Each number is 128 + 24 x the weight over its row's rms, rounded and kept within 0 to 255. Layers, rows and columns count from 0. Numbers have three digits each. The size before them is the row's rms in percent of the matrix's.

# layer 4 MLP up, 3072x512, rms 0.141, rows 127-160, columns 448-511
093:182135117172135063134106166114177124183131100127129145136137141100106110129149091165102131105137180140088124159135097088117107118107143129103151112127125103118121143123103133150145121154158161
106:078096164091080150117140121143144095123112101114100149057162138184143136124141164068187108110090114140116150129115152128118149116160154122146117098139113093098108140155108104114113072165133096
098:137106110193107121134112181125117176139168125157082144119124147130137108098116086095116138170181113152106128114105104107110139146143103092111174136135121157088127116158154115157107139143136097
106:142165107127165151143099131120183087119137086152138157123129119136129105130152122147123131118138116135109153148138111135100141121129124110112110130077134106091157115184166131152135128083119127
092:147091135130117142186147113107100162165153102131154112087074155170126160125129119159148130095112142145182094133152132123111127132110094144127125160144130154131123143112135071079146142107107149
101:159119111156120104138088138109128095164131121138141110136117154144176157102146117116117141123134130092149104126137114072125122122130113132116157160131142085104143171134114107116134143121159121
097:111114108091071163103182159124146105133150102116131107140092099139137134114106073104176144148122114145136133119144100127132143120123150092127104116078144126090100122173158126133140117186117098
094:133138115128144159073133079134097126163132168136156134158154112141144119139131149133087128121108179140143131093175114124120151130138152138170091132123139099090136150119144144124117172087128101
095:191135093117113129133119110140149120103185112143102118124135154119112116105156127133122122135133093165088111081135110107125138127110142137185132177123153133084111145133164153149146160126106121
096:179122131112210117158170143124182150098146086117108146104143140098132135128093150099125102142112130157132162105106121117161123147098137107141124119097142091126111139186125162134095076124092157
097:093108096139085178124118106163133183091161128133170156097148126136089158151107173140162145117161159125168107115162074151100140132114109125135116164112149146156110147089112150084123136113106088
094:173135164166140143112087152158102156145089121116136120137134112176089111112150135144145130126121101119130110132111124120130112106126119122140144123151146122146156155101108161123122145128132117
096:135132124161138122136104127121164138103107140103096115070155150099126102135114145111109151132061100117129129117101167109112127115157155149074130093096142096117124127106122114126115088123098130
095:121122152126138128121085112104128120129164137102105126125087112138120121158135122122132125120116074127169141090132131169114129082131130134131092140109125185119110143102139071071159123148107133
098:122102135131139124130097144113131106111124106140100124153126158122181142145131071140157169147124133169139129136110082195131130108137146127129144099101116144104155116172103145135145130109115131
106:094130085134127167167159108137111161134134155135125118187154137113124160158151110142075160142097110138151112114161100158133161115167100168125140167185088125130142117109096110115112136159106105
095:075110104123145166088143138121140120115140147102135164179117106102132134100115200082072096150105116138152140130090102104165159112097109141135103100104129165081120165109155149100142110118132138
114:141082119121129128093114117132129136162113125121070138135173123136103120120150097134132113083177156116134167123091159119112115136052120130145117163150156175153144115129119140134156152143134144
099:168143094161123117089128138158107135150135115090154169147156091149149095135158121087179142103070100086141119124134139148139097138145134122119091101125101124151134144147150182092158177132167108
110:114088083173100128130135120166109101096131131149140139164110144138090179129128098142134110117156076119102148113189160070134146116126122139119174141143126057109154120118096108166101138136101119
095:139142113115089103136136123123077141150173120169126148120129138110139146091061118091119140152175112161158164143128131141130126169168099104137127138130134131110130115180137155111123144148100162
100:120144140146161146121156127134116106158085125136119124138131125155116112133120114136097099167151138161144116160168132132112088088103120146127103126131103085138143140141116143137103115103121128
098:116146127141117112102119149105130139114152160078105129073122141136127086146117140139102153161110118128127115160116089147074082153086117093138140135098154128087135150087097118116147143120137148
098:139132135111158099122119101154151134115157112142112132133144152165113164126182128133132153159110141096104150120132122118111119164105168142117145140096163152135145144141067134123126112135125100
092:126169130109160108097143083137104189171134090115124116169134131141146147155128116127098084128100162113121124172140084110114126148166111121131099158161151169144140171115100093115116126165122116
097:082121165136103133159106127139130142120144137103107111172149091154118155129116163124136131150142096164125147199134160133136138155142144130125182164124157152118065095133119131128126129134132106
097:180159155124157124118144134107101102132143106149150141132116088154132139075152151098124126100145129163122127143064138121134105114139135101141133132122096125097130129135144125106137167103161123
100:141109124134124082148091109107129086146121148154115105163095157081104165146104099135083117144123140132125153129112131127132108179147111104118134103133131152109109149137169146141099136113123116
097:137149133138144115137136172142136158132150140103111154145119128065131115163148136090128136157157096106124165130124124163127104101116142127063128137093164123075141094106160134100148130149141134
103:138147125106114131121149156114126112142130122147149183122115119154096124142156151123146140149138146090148130101176147137118122127142124092169113113113115135160146106129118145149145134135114110
108:145155140120106091096131155127107113121158155093152108105150159132116086143135136113112098154100116101111117125094116120138164126120140111137148135126148138147078119104134116109124181138162155
100:129118126116161147108155153086129104151124114126094144114159116179103110129111162116182109118137134091118101135143140124128135097122142149129110117151153146106098146126163112191164200097110122
096:119136126180121099142169108111139144151129133095108132116111122124145120123135135146090169163100104178108088127147156152112096167119138180147121139125113108147156127078114137122094132129121152
110:124149131153136105149092137131125137192162109075124162174133145086149146167141157109091111101119105123110100090150094149095104086126111107130107131132119108147131099155104112132119136142124160
# layer 4 MLP down (transposed), 3072x512, rms 0.137, rows 127-159, columns 448-511
096:141137145104079115094139086142113153131136141082105116140116137111175126121103116114177144106171143130079138103119151129147098097114172131116136160152129107148117134114106147130147098159138135
102:135138128127172116119147136106108090071122188191140137103152094137111088109113095119108161148145117145110133136126076149151156115141153136096110137142147119134147105115134117105166183142116121
102:128142107128120129114093125159123079130142103124132131100145113116127173117077136104135144143108124135132114145127161109144115136128146142077112124096137130138113136105146129091125109099148134
110:152117053128128120140106117142085120111140126101110107117083134059163135119073143119105135136079123142095144121116108153130139092139118083136113138137106159131106147113123111115087098164073130
098:125123132118137078144105136128114130135099119173117110150131145141116152166089103108108167154155139099141135104096102136126137122124157154124111116099145121159144162177185134131183126158165134
101:125172127131109117111088144098123121120107140152134152141100129124155079087079093118157129163156137111117100163092102156096157122104100114126136090110184080097131137104069151133164135112125118
100:083121093129137160106105123092092156122119133115088111143170126138114114103195144146125149094120158190125115132085076142189129163126119138153140139134079092159136104071147150098096145183137118
099:116146108117114171117103147112154134120106132183128169147122110116134156094079094089163150147110098112106105107124143152094089145120088170144145127113100145138114092097113151152179110137173150
100:101136156135153132132110112125126161121106129110146119145106112102129159133131112104084089125112113118137101100125129121111154117111111130121139097173131143103100112134097169129096147116159121
099:145106164126106094103135149141134118116107145147094097131131135127144154126144120134171105118128149124123115137086094166145142160160120118119156140128131131140118118145117118097159150147146120
100:110129113151175096144126147151132115134065157115111176187122092130101120122157085094185133089134113114153119138115109128117123094131109129144092132144100201126144141119151115128179118098165098
101:148101144092127110105159118093144141113166150150144143121134166140147087146146086101153093127110123109161165127109141144119127087157105133142124075147134105155095082160170139126097134103164135
096:087129140117158190144144146153121153178131196094182154136109121111107134103127144110139105167172110115125128144177136126072086126142135129127135111108164110115138162125106127169135111155124152
099:123149078098138094117110157105150133146086136096145150163107117154143084139130152079092097141081133100082142160129136078156106095098134083100147101129179131128129127131141099134155113138123108
101:099097086155080114133138148113102129156094104131126152084107127132121149093115140136136125158141126143100117158150105118166121136153148108160145141123103148177113090151106161173136156127144115
102:120087149083146112123150127141105164158126081147146154115162142146127142123119108081145114169136145084128162069107152156141141096122149115122106116137155136082102156138161124136116122123175112
094:135123089106111116115131084121147078147154142121143125081121115171115169128194144090100145126120149106107142131151147179152124190080091115091069114134142134106133140110119094138164116120089092
106:112139179141140097085137134137111123097138110142116130123098109144153142145125118104119145118134146127126099108134114136149135138150155129131129122127146111142166153167137115097123134177139114
100:114125081102168130163144126101129160087115136112125133149127154113149145098143100156115140120178162156134120157163129108119132139098170141104104120145141117134139124096115086157157117134093091
106:134177155137117141163098144121096121094133113113124107161131128124125132123135100133186151103121166126115129109138118125088144167157122155133135139106098139095109123114147135138110157137129117
100:146145140142134098128171166094154158149143121107109136129098157147103130125095150105153186138147132150104111139140122153120163119099146123120120163138094169129127149140115159159130141117070156
100:096193099095090135180167067112130172114132095113137116100114118124126122133131143112139121107080161138125131094130133105125120139134146086139164124098098127108143119089118131117143155142064142
099:126113126154097117094129152116130110142160100094148198135129083145090162118139151141141111090094112139154152078153135133123145149129110117162129123156121108115110155124116151121134146150114117
098:127139079125106120138128138073103102129094144101142105130087135182115138090131137143135101139148102117161102179124148156132110131137129157160127094140157208114118096149150104131122110121121123
101:164170120124103109159162116115149160107113161167114163121083133098188137082128113147119087156092135138101102102112160108139121144184130154143103110101095121181150118130118142094117117145184138
099:116114127131133108064151141163090108124089123134150130098088120133119121120170122130133099162072151166101120101135126147121117088119128141138093126152114131134121143102124093120133141141127130
100:140118152086091154108097151114126106115104157098116112090163142118113129116131121119134131163082159142156098098110155068159126138148130128180170160132146103107116158138130140112146106131133112
104:119104113131105158164142114150106123112088128154136106120122142159119091072136157130140121136153111129103127155138156083104126126139118155109131164101131127090139145128069130098109145140109103
106:150163128123152153086142154140173134118102107110143113110202112097125151116158078139114174151153105104127109100108177122120131139132151106148124128104162109149126135134109121144148112097153119
103:149149109147130120137158187084119136137128125124159118140126161102145124154142118086080111119151129139172119147143119131067126138116116110088133131160178133136125125132113154151093103126126108
102:113189102127175085160141130110085126124057141141123134148123096120171153101183132126113097131121096137132139112113159143089113087105168126127103100135113124097130117101108128085092177124117135
099:162149099120148141097124115094131178108100138132148135146130087150172141168143097154144144101084119134145137129135103116126132091149156121128139120152090111149091117109142122141097159144120088
094:140151132126096115070134152155144110126120088149149131167093117165131105130140117144139147120093109071145169114117103147153157130151186125088083146108162121149154130162099145108128124125108163
# layer 4 MLP gate, 3072x512, rms 0.141, rows 128-160, columns 448-511
094:156130101127143127135103136142138126126124138121133119134118104076118135144132108152112144199136123105139123072113133154137117104123116130096094110117120121111132176156158145126134132120123173
096:078137119119142125114122156168121165142132150129107104147139136140107169094139127091097107153153140159125145126161144146137154155142129129139178137138070089188143063124162139136132137149118101
107:127159173147100119122170113139135124118118125097121141138124057132101130124147108078125161126165145145180131140121147144147119138106102154152148121170165149124121124113060124083139138155162149
090:130122131113137167111154112114101132158124141167138144100145127126110148135154184166164126133089100125130078119153173129182154104148123104162116134131102147138138099122113083109165143129143160
097:098082158165152133145099105130143128115088165142108144096131109129163096099165132115146159131066139110138104143119139141121137158089175172106120141115128149105173143134113107154168128169105145
100:109121080137082111105148134101122124109133115104133174099180124139104138124122106125140118152086127128145124126160106165125159123141114123149105123102130124120132118132090174125155126151122070
087:107143124092132129171104129101106122134106113138132142068104104087133159116116092086139171163072136153113115143102145132122145158156098111109118134143111114132119128089101098103170157187133134
092:091104081092150149144110101133134088099117134083065139114092117129102112095116114156136129123092129136159089125136161122096115145133161119184141113157132121089120106071118164130085103103149134
098:157120138096104118074145138132138134169144171119116096110125088084159155124145131099138129103149135093066125133125081117147099104129123097119122132152143132148133117132128112132182132163139129
093:103115184107142124159106116113105096141190118151125196162122158166121137138116125124138093069074113140130144134106127188151093138135139117143161131125108097142115158100121124143133144119124099
089:126162166140137127122107147155102109104099092158118159076112136072158156133114109112150178136104135152120122117118142175116107156125136125142128122124107164136095142102143084125134136142116158
104:131132108108131118147116130169096131153113128138155129144153138132116147136101100176147115106133160084136142130151121134103122155151142134106140132163135144140145086110094123122141124124090129
091:128105123120166165126130145143112135174138106133096138133131109120142090122105127138116149129150142107128070148139129133161109100124125117157120116095128104166145169176145116158128107067108177
103:104144151102136151170136131149145149132119106156070143123122124109151147115142080132148129118148141109121162105138151133133128110153102158128110144127166154095146142138144122082087123136165139
110:133102114107142178127139140160111159149130151149126153155139148099069168136134118093144130097133085102144159115132131101121083123130095147083128140154139160138087122129126117152171127089103109
100:089173129131156139154087137139072110147147108125123116118089095084112089144146159118085129105123167131116135124119095149078067106137119127150144147135136162122157148127163093122159120125116149
112:131114123133172138121167140153090126153099106163167129132147096126109163123137137114144108154102096119130119097114125126118140116115110144142124142162115131168150114159124140134085117097085129
102:108143155124173112137141161094109133071126166151123128112146124124129175092102134110110144130161147132107200093164149127167120123138148090133131119176180108163110170092080123113166124174119150
110:124165146139209144122107133113121144122128082113121091111147096133137146103068136135118121148091160152149096120059108150129131132142085150125123144098118129100156162129157122176111112154123097
094:091132109091099168128090150110133108104120140081163135164108181144148156118112139135110120110125128111132120099110135126137119089097176176120089143154119124076152133114109080121144164131177118
095:087117107129111118138165145095130183118139092128106128123158124119161116122103127107149092159094129137099118133138193158171105139094143156127137113100133180084142089123154128135105161095124081
096:105134117103110120127154119130073091109105131164147148105127147071172116126098120133142158129123137097155128110098164147163108103150128112126110105100104130116143125148167136134089165136155131
091:128095093194124121112141097160145081090139128108131120072157083144123119090132137103123139161150158118127118100172134102126095141119115175062136129118113119134147129089149118117145123113159151
091:107108105147164149167130094179129134105105140114121112115133125134155108138086125143115194115206076098145114147161138121147149108092089147110157142146146107133145129126167152116113106153127120
097:121114107130137143154122154116108130132099097103175162118108138118132110092110149123162147138116126070171133118133141174136101133127123136124115154155118131107155138138150139152175154125136158
097:122109132120137118126126111092137165159086124155170083144110137138096121146146116143077160110162168118140130122139115137125110156140124209165117130136165155117158112099153101180180171130105092
106:128140125137102135203137126153134120148137149115156121130077106113128108133141118114103107117111143103149118141156086125167130163144147115132155095106121143170098145154149103171171072081136127
113:134173137127138081120163100152142146125135140129170109124144148134120169117152134145092142086187119107175093131170089104145127188122084111157089146159120200183150182137116129142116122128113142
104:154161129124132129147129140110122116097133117104153150125143126112120121145098112172125135114141183130093133126145124154163126101119142184118136145101138089104133138129087136112136140161087105
098:082109200116137128150138125109116135125117122119105131112100177157102131161181164187089094132100117125120139122153089155150115105133135147143148088077164139134087145142083138186101165117059112
099:164092162133105131132119149133155107087135138122102143154126141148120132090121113120121106134123147147129129101119103111168117129109146142127107137131115164131160132113132102071149134103138149
106:141142120114135114161121164163083143101126086154125119149131103135115120101162102141122169160107138103148107122141128131157111156102110162138153126131130119118143127144124135116156145152107142
110:116132104060109106132145127162147159106125126090144137136127113093144098097112142110112144112118147145143094121124151130109115106123092109086122124126171088135122136138102103176091059160149107